Weights of a small GPT-style language model, trained from scratch on English Wikipedia.
Size: 15 layers, width 448, 7 heads of 64, MLP 2688 tanh GELU, vocabulary 8192, 52.4M parameters.
Each number is 500 + 40 x the weight over its row's rms, rounded and kept within 0 to 999. Layers, rows and columns count from 0. Numbers have three digits each. The size before them is the row's rms in percent of the matrix's.

# layer 4 MLP up, 2688x448, rms 0.0314, rows 2448-2653, columns 32-63
043:438524487457456451499576450454493463477483557528488536497555520454527483435437506554513561569440
042:514518503460546501484444525471520526463493508510444472601523480544436426556571445502501515484546
164:521475582510409454484513502533535509489519506473439485520495422604480509491484433406481542493547
063:446509563446562535514488555558521460543507557496533486484551516530488481426513449458487534516453
043:440535432435500460525474478538464486426437477549489426554488510517531546517521503454455520409487
103:535508469449457444467490510455461437542514485494472504459492447536576481484458524554531509524441
155:496552449513410504437424417529614540541480460557445416525501461557548595444491477478429456460544
039:462482518457463515502473469561534495525523509482482452501541493534491561463504490508504528452543
143:522482467479532460532448475539509526588533491507445405469496560448529530415524491566577537476504
037:383556461475506494552532445440478511494467459509457494531487503472482470423507499435497505509460
056:467532485443493478532468493476525480510421487493473459479509484499479507352609549486479513521493
127:509447492452535557501488517503510479487519430535479460514489546475501475459513542548522566595560
039:446544471429463553526505506481472517495481506443525489484491498505517527444577495466519505481506
039:569496585435507516471540487522462530506490565559437491508557518534493530546520515483517542550551
146:494512526494450443517537478562530471471542485525505507478468430585552471484497489500526667502462
048:493531473494528532479464483513475465410548511496534449497487523465505489480547518439507515586437
147:490494504506493482489490520528501490580417550548512484452520567507517503454486517429513554450496
043:563508502477422522509537533460565491483516479521478476520507476504507476469506476524532485452471
040:459507552505557568529412527490498529524501477463481555531401434556486508518458480492536544505518
136:464494555560463511410427504520512504470502531557564522445448516512523432535456468494513509542524
048:570498497511523451441483470494499529496509445545543494460411495516521548483553540446496462461520
043:564448507531492497494492536524557487504535559498493501518511517474487505461480531528443492466528
119:512529581570477523498529460455561508530550513522507421530473512529511399532487484459528560545568
043:529491455507516540466476513506503496431482509590427530551501524535524426536473437541479539467602
045:549497523508535414582553529532492508524518516479531506489517500474482481531446587461476487517542
040:477571519434479515498490538470488554496476523480492458508416500512488506421498576452531490536476
043:540498428566562530469491530478436500456486503448531528465469494483571527515498553454466481484476
039:548522498509503575512468479490467442439483524547519536492548504461536551518536489468514575478399
043:520493531494595480579471515497433473477465501441525558466554490474500497501545434472475497509451
040:562520567491579482489508472498462496483499473528469485478563535462450521520544538483523486524512
147:530501498461462520550510496478571508498581530488438459560456403509541496519500460428485532523531
100:481460553437469470475440540510529476525432514581555494446578607496532514462515493538542450501493
087:490448484562442517514550456472487558452546491485503479447468427470490555542441518497496506513551
040:476453455609494493476494469551554507568505436528444484461484507517482485418501524465530485586500
041:567469441566526463426458501476503534522459510454508499500539503552500499512533518537492484443509
164:537575485422480492537506423510554555463523452463467492531408495580553538545479405455497568500460
043:577576494387473479519472562526475494476485517495444444442493462545477495492494528520527452451516
167:494529454510509442465508548551510562508512442561521516474537545461522468464464468507533482484466
039:497493511475495500489540546528505577407518528464485448500541456520468519518517486495522481421440
131:488521553503507584521476540496582505416481480547521502476485420498530560487490420484538594497487
129:508451512514564468507419537542507460524516415471457492438544519463507549511496561444486507513518
040:383502506398499467544477533529547421471432470534503503474445436583524422525516519520451492409531
107:507548487504523503575519491525544491556522438499480556561458452486538460514484407478461496471571
041:585519466480463474498525500501448465502494462488545465561528538525468521538528500503469518434461
170:507558453489504456524445554486528458444505433548456527490485582464554536454471456536492440506539
043:478535517511535506446460514505470477502515542507482469460459489450465507522490455518516432453499
120:493459560525497523477464466488447515520546461486498468470524428508450517557464546426432448551567
141:519503559471478577471439585516553473501480492561481465478462435510495461452417488470516468477487
141:454497467500526579487409504543573501526407533595513416507455567436575477499463431445555537490512
041:484549477495519519518445468493497446399517458535503523505469485510525456498558561524491531466484
078:528474541499430531504511478500542537552572512570445495492437475498508444570510479421435528504517
040:396482600460497494489541472484495467518513477489506472514447533446496454561458401559445513460424
119:502508540479538506462551501465554433507517456465482498548546461472488543527485456538487508486513
132:479503569503482524437440515514574462504484425545474469426428488548552479482362457475487538504548
115:465551520485462457444464500492474559551555489469466528557436507567501514466470494521427508493569
111:481572512505561512472448480489509495448526552516412492543469435527549548448498488475515550459616
144:524473463447462519518454550577528512415450465518451497488449464520549490515440496454556554542431
040:445443501518525468454450534526452495414582459512504578519464512516524496526494493488464465520494
056:459506551482562549509506545516569534509472519524488473497496502501515483470534481459568456471479
045:475490484506508449516511552570503471513563503458418439517530492507613485538442600491492492560458
042:528524469478515507505543499450526463471455513527465505502415507517466429422521585532499466561526
147:454509496516457575411458522460568467559490478552473421506499475494511449528500574501485509443540
121:473510524475486464434473535549497512535539466485584484513479545472520560531501498543474561520524
126:512529511507452487370479459475457477555590538540526450523480454594531497489441521456500470503555
045:453538509521517429522413527511536499503536490513375516532501493546425483493547529436427547435438
118:506422487519523498506439525485500434461546498476458542515467475535504495504498520446539491538522
043:558482574467561491548548514475490512510568500529571503522462517495479511538522526483469500489494
132:492505425527468518454442481546570488492518553557468466459495480539503529444473601485475492466466
040:396497590632426472459510523527500486429527517522439449481508455522467494425530510517495460477454
053:454437454431480530537509497561516440459479551508476491464484455489525459458485489527434512426459
040:491514484489491513529551475453501474518468491492576507558547503386524502533550462500520521465453
066:508558444463445454491511456533514519453499522527430515453546443450491551501504442563528542525469
049:455547468515477436552518448513490482528484460510536506495479507446490557445501525431577526511433
081:480533545467580491422459542504565452442496485582575458413493532504524510538543530497469546503504
141:500507467484489478509374493543542465445491489556555539474408514509529481491471530567550570480501
048:502487505502482518481507523538504463449467495577486436494447521559520415476581479480463479505471
088:519564476522449464476493534530563504490506508510487483435490469552548434496504471518454467480453
040:525415536530528451497459423460524526431490505495517504480523449436510518474454499524524516474430
043:364573446519548560491501497478470540572575503548501512551519522475495520499556493494520513467476
139:530443441513481528493459444529505562515521519504475516515478492515546551481462454443539521496469
130:488508527546455468454501496538595490515525466497505476539460439539591522570488473416486465516474
075:555486462512471530460469524488524544429513469500492446398505508472520556369492553452467573520475
086:512507507505534532485427471572419558533495474573524550466466453467466456536518468545535529477431
141:500502457493485547502436502542506503496534520501501514497527513541498460516465515476456498500558
074:462446486499484475464520494439573493447566531520495442517495492484484475552504492464430542545465
039:550476546448501524532467458563416500454518528474537525511486480504613515501482525466516477547499
128:452549471511450510504478504485523455470522541551492476475459455557524504456415479431494560430535
045:400445566522555485497481473476535413537484469558509498510505491524493434564520440479467565536520
044:522489556480487531504523518502501471497537483541556516514514523505544506494546569496498427548561
078:531510488489513543474457514517522479512529456508516437442537402536517554534516524529491521488513
042:563492549492534574471483457453464515458499443595472483542496526547453487519490442506467490553612
165:503431463452466522503473527519515487527405484525485498483541468466548507562485448485498391488458
043:428510475461514507444542506494490471501533496545500478522543568481507511444541507485448538471433
052:633492457527503556510565550460545549471527484501532441472520549470472510552470562550450476597595
049:518468465503584513551535440479521491446514474578535474438534479542566454501438559502503494372472
136:525418519536510490430462506518580449517453516528472413441529570469468429475469503430538500514504
148:488523495461511542449490508511546532467450496555581475451462524470482446442467509535554496494517
133:483530554443483527459504460498564520539563447569549475470454521545586497558457516520489552513515
059:531476567536528566460479535533454505462515495527515504524500486510469526449509528517429484501581
138:473542504496520523498473466550477478548512440584536468457469527498552492482430461394543592481493
043:426513548454522581475514528437436489454420483524441475550485483508561497446490464596472529486524
095:531508494479473567528537476506515450577539474490454484540492452517544481557469546443456489491600
041:544501390480462516532478539429533529479481431554433387498451485541460462450521432541441480520532
040:627459475511499486578522532481520546503518510519570477459552503499444542521496501510460497559400
040:529499516485455464586484417548499405500521517502442514473524471482481558439569541573512476531416
043:552495479538578525502412508466504518509475468465503443513501515579497441525504451445494495523454
048:432550436437515505483504458525502441496426503502534507551498530529564526558522519484505516577408
042:386521521466413462575517504449467545537507558534469435555507573471535524525563456532549502604556
039:567517489474609529489478469509524538545528461534477520514538570492522437500536461457499481440516
150:484503513481440469433458494522480521498434492481489532398465507568566438489479565447463508464481
042:423541507457579459525463511504578451499502516538444492496424465543525476477523501441498422548433
178:490513483572514517530461530487502532470506579488523539509433492519565497507479410454519494529521
104:512485483527467583411462492547541536451411487574491512494423445535533530547533492536566474523420
133:466504536504497516469455553529568494523556495555491491517450438548500470527431457529419497458512
135:492574471467415475514506537461491500474403458548487501459413529474523444519423449493545544523479
050:360524481545455534474485486529506491519555527529548456451467531493548464531545471479546560495479
078:512560527500469490400525552525548469491470517558575451372479484562517425529537563534495544525513
101:487485525530475481488507555429492539441523451482487520501520500468488579520465519608486505499493
125:478541437530555554489402443509532500464506517576438461509514484426507546528471535537562495526510
079:488534506512455369533448485528472551475527543449442484515465491528541466431510500466484475509546
095:385524554550499501460491530509513502476537478544531523483541487487558439556512488526537551525539
135:501457530545525507444429573531518454505487545504467507446506478502500452529466516454477544466531
045:499537451536460528586592514449490483584485530448402433400520492538494465537451504481523508515467
097:444489497472550507459465505480487527495442503493521525496434467495573522549510518394483523467485
044:549543619495435504582511464458536507464504584518453538460589502543461465470523489569521467512480
150:471442598465492507465549477505513506564470528508495503462404497528522497505468483486482587508542
143:486490520509496532468438537543606513500511457564497493405409454497572491489413525455479545499484
037:516472544523515461480500518527500547555509493528536477479416501494509441506549558583502493544498
155:510450482422512510549482472506534505421475474531462463440538544478493492533487492458564593508479
125:501573460520495474540446491548564495516524531517497480504482516542527570485482477493489584457470
044:521494507455406457513476405516491437450472489411525454533522508484473519479533611519432516455481
129:500503491485494517538464491533572456510386495494612520472428448521513521434481417527481552498586
134:460482508567483535450474456506511526541561506531517448478485492574593473512434496460496537517522
135:519515428509465510489483512525498384469485539507525523467463481553497483433437486473472517512458
042:570545501417500573469477500488535488550516461518572441541449474507480539526523461451483536474466
178:501469476448543442526475505530525409491505487535528547433452532480519500418486517523529542441479
045:498484451471514492477406536509461501505508566542418494482521483573518498495541484408516499485496
038:531496538522503454514479513576522498446468457483539532470511499472534431454506531491535460481494
145:483581460478458512449519514536544498515554524572483481443410460555573469462421493472456516527541
170:477523397557583497510496567443472490544520535558556523472456460411512511497496442447544509510550
162:521547493546463475549402501497514545518438411537426466501500464518515510483443543433491502479492
124:464510459508487561529425527509527466496396456537471492474498521511540491508531516532607520466501
042:514456540454577498444462458521523535455548503550518448491452507473505472506450489514462500441516
049:474495372519521481514503488469465503555458500584398474479409528488465477464498501508522501493445
049:429545512397492536527496454480501483435483455452434477431494484490507515415514530519429493521505
135:494496447511580541491475457443540435499507493495537503513401482441494515452489482472452545539547
047:362565424537539563547497504449519554449462501578464506541545500515552494497542467487520510532490
102:479588451525496495479514506507532543445537450538528535486562539474454484496470514560538459524516
050:407521496377532565432528493485527518455474471560445482499476485513473500431570542443485546529516
088:506498486475517510470455512506542539505523460544514511488443416529538478530525544460509509497520
161:513563531544536561472442515514523485498541462529503454455470605533525539470472445556462503503508
043:396547502560520522530501490521480506470550545464583476499514520559488467510428512479504477520436
049:444575546502521464504556504480500511500474532484478502537458564562480505500549563470529506499477
041:614532559518449494436448488487468499505477493502506490441521540522538433521503481519535553446475
128:475502463469517495471416432503503527494558508568524466483493438507514499459512520516439596505533
040:496525460457426439495487515511567469542452458528512528543446487501532498445557409480520466512445
134:500546535489463488474484459488493465479500431510447491435518435551504501513465466444457515459558
098:442498542473556543414532531534494516504555483488478524417465557511492471477490534538544551492530
131:522476516507504466557456508454524580511487420560476490477519514454517570512502498457538542510540
045:531510516490495415504482477504545494497533476506451537500514516559541425477516509502507490522471
107:412486563518514465452480531520515480498509484517573485473479502559507518483469508487477515513547
040:445543460448517466540452511435502551475551490562496505475517454538513566580466494429452516602529
128:533524493551472512499485523520524494488494503537512508471395515562563435500478494568608534532532
039:524462537449469476470452540467553433537486475514497434484524488510496463524490424481475513513497
047:479533431534484520420538555541504530446512497530459459516526496572423467553517499495459466636560
139:513541519533474569465490514474523531507513500540530514430459468503562460557460437460411487579544
155:523519449534429546473418512584569439567512496556478436446438465551523507496474538462508467434517
142:542465492514457475502423491598465513572530470509500516516534457500557480487441518484483530463521
155:489486468481524513515519572604553539458479416517502446452484476429521533446446441445514514502489
101:453511521490496471517542576462524501500506466496505539570499467448535547551469521506466458513491
160:512417532550467492444421568533606458513471488517459496574480506484570534461503504410500468524568
040:583472510544491508514523521476562468495480547535493482523478485519442508529527558523515462611502
039:380544414441519490508537533521507527476471481444435523518494506547523427466487544496534542518423
041:565509514530472514511512551509469480500499556402538423487516525524473464501482491518479505394435
156:492484484468475440481476464514546463498438388533484415457541541475478534495467524517475479499543
041:445576423492533441409487537475514497541494553479449483467499499493417483467511572509505546524549
039:463544536439475519558489555555536513489479496455497526529507512471446458438516511514456529541503
164:490463538545513481432446525509556488542521478548407408483505485459499508462492502505503474519557
040:521482484561434537560457524530515436507486498500562473512453500511479534571447481460532498524504
106:532490480531470536472440493535563499518418499528488458514496549555552498486497483493561561485531
073:516536502495419444540492510499495504508544440481491504574534457483485458517471495533420522459482
146:495531455450492543411481494514526433504502488535506466489395471523494483516420538469482484506521
166:504507495520462470549506469506565556570428422555528457548485580521463512480470461521520524535490
052:463546523494584428521493549490558446516473475466540516491518488461529533557481516502468502575458
158:472541534521446518466466409510558525591531476534536466544457405506535558502480510525481493483575
048:453548429429495549550554479458514558501463542569344465448518483535472486469529467424550550548484
116:521465437430612540492429541457541433475483461492464471459451515548492487478529531533512515533490
150:501495481531534465501480534571516494493427496496554517421537571489516467420481482470457476499451
152:519605470503490555534440484503529534521556545511509500444420478483446535563474470403456497467556
151:520495468471543546551516590531502534459436473550482538502455580493502481498503466468488524562479
137:505458531539547507460442495488539595528543516545610516492455513520516564542477456462537481566489
136:494485498462512515543441607484462474517496477518502502480557541516513463452464543530477509531499
043:531523533470523463435466576491523439444484481497601473449479486509511469522524463554431536508478
164:458455537472463450474478519524554524568530484562502512472515487506549467544464460446489499488513
127:473533444514487510505507552512463551456446491569529502515449506526479501445499492472565508526456
052:524523472495514539542513492445512537510459521446496442476477476484556568474607548459492550510542
038:509507499478469528548545520530467542442496511551542433505474523482459469497556537475497460453530
130:447552469528502478476425553535567464526451469583560428444481481474516495451454481531490527459565
040:502471413551507449520439480509477523515466457464473495585497541471530492475485470450583497441490
037:439494549459478484444486536479500474498460554563436536443521511489518520470508574470464463447466
039:554438502509579459445473532503486494483495564516492570539594497509454548494516454492466471473480
098:423511508538557516503442537531481554440464449587546475448423553467586415501457519521533465553525
040:486523434510600502497512509484513451571494534440521522535550509520446515493441466579490516535516
041:585520556534518570526509477469473517469470510490492497494487504505532555463524514483501536411525
040:521471493537544379519495419548503488511497503486559465451511477491524518527503462521540442522494
042:460441467458494471478506498470464479546479456527448484505514534506517492532552495466506506577451
# layer 4 MLP down (transposed), 2688x448, rms 0.0187, rows 2448-2652, columns 32-63
024:521535537455528490493513451485433544546526519509488462483467497477450484537452579468563502519524
023:503461511460487503457423503447522417492525469445487570497510489469471496454344453544436480512487
161:479487503523536564494485554500457546491475523560553488549483573506489564531526516569562456434470
073:560523461480515449547511507494448592536462430498557546495530510504520547519340540621529471513472
027:504514483532480598491506497479524454501533459526470532492461439540477503529267464517509431545533
094:569499530509527543532457471556501499527528542467489493491534531532471534411538464496548519514485
125:496497537405538462525521566492525465411420509409442488450479478457436487452454571539452442507526
021:554522521441513502510544464491490508470490547576485522549463496490427488500507478423547484493555
127:518533394508533557497487483526476493470531551460579603534480383506522415553461548501471483469536
018:505414511429537542498501460531475458520560552516570493485500502478505509493402493482484464513479
044:572464535501501544530477498472442491489538542493531552532470538486477473577180434498505479492481
147:532486523513528430526495531543487503497560586429455469535485446439529543575419533415478527445519
020:504465475469526525519471479521516381517468462445503521534555486543477554471362461527564498486453
020:467524508465497486476522534526531522497572451504453553504498476455510566464425428491483531479501
157:516459504482441540555517479490409491462459485552467515530537515417506521474503538601513477488455
027:565511462549463528532509506507480488567522501561527532437526580455464484494317480563492536470545
127:512454494516511491524525506484526496546469506549477469577524533485482538492485483404456484513545
021:492403511515534514460514484435479448524468446501482518577537539487495516549482474518548471492484
019:517501476525557455469460515453529529453504464561520516498550439545486486519601564488469554515535
124:517424472496503451449586523512477515498431525477508531454532536546506487522419554551536544499528
026:484507534525509489534509454559436481475538507451515524539490533464483443450434456483479469468506
019:479518512545509567519417450542496526474541465493525469560500526501504493467575464496578495523504
145:521565452533485463574472549544473515491492492497458565502473446495508480560592512591558518420559
020:513517457522477529530530459465477510479513432413519553528470492464440528527410513528548507465535
026:461499455550458514508479451502489530541452499547503423497511498489538467556620473508543557484476
020:506456530443517479497506492447477460485538579451556515491504510539586506559399491470475432514578
020:505489525520474461465482495554522459456431509480525380382561485516446467431513525447492501516478
022:500490460538445526448517487481582519492583542471498449440494445422420467498343503467513504552500
023:514536466485490566511517536493555450521521531512482485490473517514510501494345495490494475485427
020:535448527479504479561440544484550498556455481493489480461435581556542476524453534530479497475494
160:504427433515566581472497493533441518501477503537565529464451464474457489481525501508544424482512
096:526490431438575524524484520502530494482444535491515518485428540480472465442475434543518521498517
095:465517576497482508541461469536475472470529442488449467471497483567536500526381546461506563538492
018:558513540534473502530487555488469510502501543443504495497504506504426476548498450411470505519537
018:518460511453489499542503472475512507543462447428432516551425515525547506541469505543517538498502
159:504540477495443516471537530567456548505439498533508476451477544504533545475424473461527526491463
025:513516440499500478495481476527437543506514504506532568479531490451572495517428498491515516520496
185:513564511502446536555495464496534567527505535545544607508492544495479515512517480538508536477556
019:474505490500462514465452440504475436519522517472552502595536551520523515477468495530580496488558
158:530419497537560600518547521555495522474520512513472565513499432563483487481473489580569485502531
153:477565569517485522538561499474509571519500524489506585527446571528487445465552472524520503440470
019:560481492517526568460528492483489460515495522461505464546494526524495533480393493478567580523454
119:533482535434465531474458443442496491482535480550477456505504515478513543474437514527473522554547
022:479474477576496592513497444476524482555484569492516510512546520508544459419452455495445483419483
158:475517565574474470454424459407498491493487488480483516540508439489481529558437484491532458504464
021:481524424457416461514537482455475507494552523435554518522565476406540444416515431548487534460495
150:498470541496426484491514469522569471519501535515429480502510505409467463522461492490493519561452
124:526517471538473525468494397504502494476558465503526508531475495581463480462536543511460479518473
133:454557492491552453431441484451578542503497524533526491512486563516545495506504550425534484551524
021:473456425521513460447483488523497473511545479428604470525569478489450512462420586457468493546474
092:533454530511547568507500496461441490460508536454562522531499461586520561507442497479482571494478
019:517573508577521421496519514523487534589496546576451497414461484519515527528598492500515496539464
110:505472464463527472447538447480447587438459525495534524498461510467555566540559502458485478409497
107:586513553546495572440397545476585469497472457546518433430444583527586513483398530441478597492516
110:480459507531500518602458469512526455466511546470511524464511461553584453438452512520518417527481
104:488478493516533524534494496560485478426555474495474499540482549393453575491384494529492476590426
196:514528511480488499419481459484491516491383413555494449463514578523595484548559480526536541498447
020:438536497504521459489518471550510484445530438531479443508468539545454528428498573449494535496527
048:550433494507505532518516530426496509460475525442460534570543548487547505533183463548453546515494
025:469481425612477558465429490495427553465413447469476496514545490537442509540561556570538504530548
019:530433494510526456453495468522462527536439506510532555496523517569519501519424528518481448457516
140:479477506466470483510512463480495483532585519463450570470488469529524535549478517512475534550494
131:538479557474496542543511482495541463533489537564527530515554440470550408409580528497479517501575
115:460507535506539525442454564509519428533478486514543484468510493572567474531433538547550575497512
025:486506511527503485486519529539475537404551545523536477467463476477514520575487453512548520506508
131:522525466471502502472517527509427546497556480485545544499468481478485458485545508494472450474535
021:491523549477439600524500488508451452495533521452483563542530517473460498416321482407457574424460
102:553603527444437475522432538541518493509526529492440468521495456466572494516541525552556467486477
019:512511466487506515598462492453582594498454493439544574508490424525555476549463529521529514448506
042:495510463554469507481453551476574563599559498457529526495483529541490502595348463431561457470505
019:497423458535486601552472445536497530540530539514509537474550468486486500450390456585473487539548
075:541470520515554523443456509447491510532536566449562501458480566529450514530338485444477432457503
033:537561483418521505501492531541518492475508534457495497487475488518498530523348474494401439500531
090:533465444484454534571536495476469527538520626444409524558480481477495478427292540548555471509465
138:497580492523456490471521529524507515490569450511562536564516475458559572541418467467506511536454
037:530486535456484533557483525512535510518569517478484574469464487457447568488161462520549508495485
085:460471465532518509534523517480433478516540522457560573585542592445469499500331503469468474574516
020:533504474476511503557550497497549532503473512497485437478454528526507510572475564494578473515441
019:528411446501476438560462446497467495511516482578509487518467551487557503581405496531456502412434
146:547541533525460422515523469561473421522552468446482540527507519470459511438494442507464552468484
092:474430567543509462541543429505506515466584428447484527515476570502471443471404550493543553492495
061:505543552478532522527498498523532509506509546469462493578524481536478537511224409537498517503493
085:473554481560505525481492459529540500527539514436509563553560521541459471463438536564495416544503
124:493512429546477456437491554538448518491548485483531496570463527422444487537444545562536486466530
072:522535481509487477485470518547397515592460446468458545584473436443453487518426503507476481500521
018:453537523540498446499488542526540506518542461510523489513506519542528503439507478476515522488582
148:509499489521445544469439512522587456501508437491488521448481528593550451469462523491501561506493
026:482580612537486460410467512505490491521590531530459494429445501503428493520527469494547491545553
027:519481512516485526565482485488530584542525516422463455542453478508469512465349438459463531445479
087:469480489480552490503512421488447521463543584503476554563538565446501495488437473515491464523477
023:488543617492480464460477587510510460592561492517560525526378507505455526471523490510494497474469
166:476493470478543436546523422504508616439497490540462519485441509487505451465454465639515489536494
021:500479627499498463486478554578441509506554521546514524545422512511503547516513475397559510508541
032:420431467537522471490491470507481456458434476441529551555565495478481500424536570482502566478469
026:477531455526479549529506544485473547543495502466469445545519493449472514505399504505494512503482
166:476589515468489527494527511514471518481528469507542575519417464486491556561577430595504482489564
152:512489485471572526560562445536473514499530498455517569529395439515509512526447450526522483596498
108:460457547476512546412426483526528464431528496463523509482434488540533471523387543582523495532559
056:513430488475446539506513479534559487566447542428451490510549538446487501457269483548468542494451
138:452568505494515464499471464438540550473533467544593494519535544528484447490455480430495495531571
022:531566564521472504501481478524517421581524583501507537507516589550474534441443477461561456506476
123:515487498461495453495499448538426542568551490563502501487499450545508519564444530491449513522512
021:564473528535528532516498500532528516520478507483516546512492485517528459518530473521506552467473
021:479463503521420523452523450491507514507497487502462516521497458446503464461483501502491485480522
019:464576448567539460521495532490456571513529541428509509521502514517516485477392492465541422487512
022:541540500508411545539494471484559563526488452445532568536549494428515456466376530521444486498473
032:540536551499471560484557531505520480506607521417461545515491497446461531463221454513498525511483
023:499347531478495540478518504482493499522581497484493551480443501528431544444395548489472456490437
019:423507523515470430476478504505478518475556464414489516507503460505514514512440498523500469444543
138:473513501514385470440437457485519531533477577474563505483541489469510558523419582506571510537461
023:550494514498494479512497560448505554467496499463485592512450421512532475505286527523455538519523
153:504523607536454494441460443452504462472469466450472486474584544494434517494486412471543518539496
098:514500487472524468513585475461459544510512490466527564543478448486408546417537592484412530493543
110:499513526556540583500449493536516451481494549488541486495522520547489454542541519391478410547450
118:522528542528479569525429546525506464520457461485536522465447576532575508459462482487497514542500
037:508523511456544552472496502466525437426469451531494539482525478504518485437315420556507445480500
089:483454424523540458527458431538461477512556467455504513624533499457473491452443508462498521525490
148:499488500457455498523520522483535488500479471511432526550457438486443493505666473532503519462485
103:527451498431501408528533490518509488532564469500516510561530517475536491502432439474515491447491
082:500505484534512506515500517543495455508556422525525521549503486425451511565388487533423479506557
072:536440497491507495563474515485532429607497552364475520509452507501464533486216471496466460482537
106:504506542530431575474490543515483481504552504530516515532501414422555451560401482574522566601427
023:478494478526544447453543510524498481526492508531448482532466526481530483487548491505502551433473
079:536566558525462489503520488506489452561521464444455521546465503467485547581349522504457487494505
022:506466495512548452474468532502494509487586481436552520520478588449540524488435552481522447454500
171:484485419514538506467456477485455486485491487508526483514499530358504488531447541504481541473410
099:493516539480518523464438496501574474533465471531474460402505461503613484469477532482506582553535
018:498504491525546518562541458500465530494440481448505395470515524518466475573353569479535490459514
185:493537511540458457516490440548533511508524543522582480486478372572517467500430488573467438438489
118:495451545491546505506573536503431478495504509468488448487547559484493487465434460438487461463529
024:469477536491572518524461557526421531532518549478597488526493486438524477545571470473487551494489
106:482466491538531533485558456475458512478499516408499583496465448463476525533483551545528534416551
103:475458518490478575432461455500600481516473512517507514454448476481515484503403504414505524474535
114:543560490483538474545474482502434464496538486517503481457493542446486536523506516395499521505506
024:504452499466452483571538498519512495540523485513440570564516552463523517434289422531512506497453
162:464378550558480495512469519501448509495531506485457499537513527477535567474451474476438465532474
025:567498501489549454525474488471520467423540442476527508501469511499473511508303464545528455508534
018:524538506525469555499528402480485491482555541506552492562526533484480500490400426481526493452512
143:535496495502520554507400481550537469536465445482498496470485509560612466465578485573492530494485
151:511501570400471567452526481474486425477538433426417480555563500602500475491457502519536546530539
157:499498512540494507528467507507553417528475469453484451425476515503533468495599484571525465476479
149:499460477484487469456593497495445447509590493475496529563468472524451492423562556470491518464501
022:497502530579534466546494542496494534473484449531485513412514532517470416551535589501514507474452
025:534556513495465467544451516497523512564583511480568507494460487586505502564398517550448487475497
033:520480491549500477517493590501532492557581562499512527554491571446460502566317480485549492506507
121:545502493593559579515505500499469501478486496481523469519469492502515457465456541468557544475493
023:524393506512436504474479494490538453499497473553516521464532450506532528470404517519516452540537
124:506471503534527514493502521573490448500465473439475528515466489487458518466546471552559501473445
039:495399482517496527526503538467417429561527532451506576530484556510498531592258431569552461465512
083:511482457522553486505546414535431491508557541433503548521547557485422577443377575555495503480526
149:543466501477584543550492437494543486537495456488534593561461403652554486469484485468539498479555
022:472584538542468495553505532493524418518488434513523540518515535502474533493509542431532486482522
034:511505522517491518554489470496508472453549460414484539547504475447485552493260440541472471501499
020:469533494574460397429437468469518501547548463450516484470433481441476520515551509517550474537587
115:491425558531509546601531489552558447448586452475526527571461572472460574510427508577545439536544
020:531405520486502523472433464500425458448527537419534490487505515552493507501438435492434556510534
163:507498527483500480495484488447571510434535477478410532565456590560415535461489496486484508562572
092:524530504500501534522480468478496550524542503482461519530546526468426533478394473518550482523509
126:500494512510496576520481564531405548532479500480540522488495438563487495563442527436496451461474
025:534555520510555469535525496474482475490548536509517483493498524537474500565444514483498470517570
149:626487471491470508538484488500517506484509553437451517511504467479463503421232503524500497496485
020:522514482499540528523559480491374500456479478480444522569490512454505465489330489500476527484530
164:475482521541511497464544461499510456479528512443435575513516410450494514451507515440455508468499
019:546471555548482509570472496485518557488586525496580512488548510507471468517532525479526425538497
027:524540478537600452491499469488486464520538456510547527530490542473498588489396457500515490475510
102:532464460535478541512533532554558476491458512463396530493557546471522425430463515512563488500487
127:564459492489467539490516477478534557430479486497492499435479455478501483511540575456462504452494
170:543568468474496404573437465480497428470549540468463562487527482500530435408429486572558502524484
149:521536493468523517568524520581578466475521503503443438483516528476535503513645510469470490494513
117:595471462481477461473506485556561452450531466522473521548473416474443473531516518517495512493454
188:526556535503526502556479464427529516539512513476555549516523509486523492546531506522497493501472
019:491495474474430530483439547414547473535468462541565588504474540481502506476551504410503535464480
020:541548501477502518540468470451515569489519591518512467473475538467480533483332467466550418489490
021:483516548495524489480510544487486506492490502522488517471496530424446506487479408581524478493526
187:502500543495472543517546509512473484522467516509496553560511497530483521488498457483465569473503
021:500450524503570402524559485471451449480513528526492514511551483465581502531541452526445453508496
019:514441533416496561496457459526465484522478566562565532513488452474505519511389553500506520513545
165:505517531473556432473507501539504512511504503487539449492504453453532584472486540442386471502586
020:515482457536532585430506502543524501544443446507472481475512456497526482447573561576509524554476
107:494522488509556510469542508411505527490579516422487556593506511530456516461474508521574389484507
087:515531517473519550442477487523498570561480544577503515476430592531496539529512454483488456475516
125:540499451504479498490506496534578471514468491564475501462507589516506478507524535573492491529471
176:520542498449505513526483506463509531529604553427504527460533604524435510503479479432549457510475
035:513431508575409585444562433485517512489474527534474535519508570518432532426466447539513495520512
149:470448477526556505574518532501493531521509488518481521434521478429507547518462447459462484492484
026:483499531503554449467480485497451481521595498521539554507474500475544534507363503483499488487566
142:498544521602437452551487524468406510520507472464493573543524542427457448580478472510543408485509
153:510545527512474528496523478476519527446483465607610562547446538535512478575432484562516460542606
122:515566520552466555525448520429499473464427473495489548499520471545455508550422497560561513488524
143:500499524541464557497441457426495462539515531457511490484502487487470509492485557526510526482521
120:473464527540574494527546499517467505445573444525504473508533585515435511572401474483541567616499
123:491531478529489525495523481517422554485529551458551496508430595524479531501436515497491459502461
023:470522532508472501507541487535473509501517561460464526463408473462466479397456484538520525529462
214:546450464467477479516501427469541497496531478514510446428472496494524534496442417537452570536507
129:487468557474487486450514523429552380452466488482463561509489462510394513561524405491481451512560
033:541470606476511525464418529508510458498532465535514516503545541475467451483213452493512512529502
019:511443502490496543556473523483562431426540456494533521523513495577485509479464463459592460457527
105:449516496484487529477459547521571450542458452517560487431529502536546524515536547395487559469495
022:491514530472507562504498480520552430483527521480468500522525488566526535463432479530439435472480
018:532503523511413446549446503516469469575549471471589525559530541475498460521373472448492521436514
018:506519497494571552509549513510484493514527488591520523477458468521550472569455469519580445486494
074:532467451476556453474545478496523470522477564419555554519499483487462500434276573497549519465501
017:496458515464516498463554542470534510531512517471513458445469548419477450510569449573451471442495
022:567519574516511491531477498491509610474634543504503506461473511465462527494421538500549481527506
020:486497487519524544562544442435487529511454477414464508503517570546436439525501559520519519418452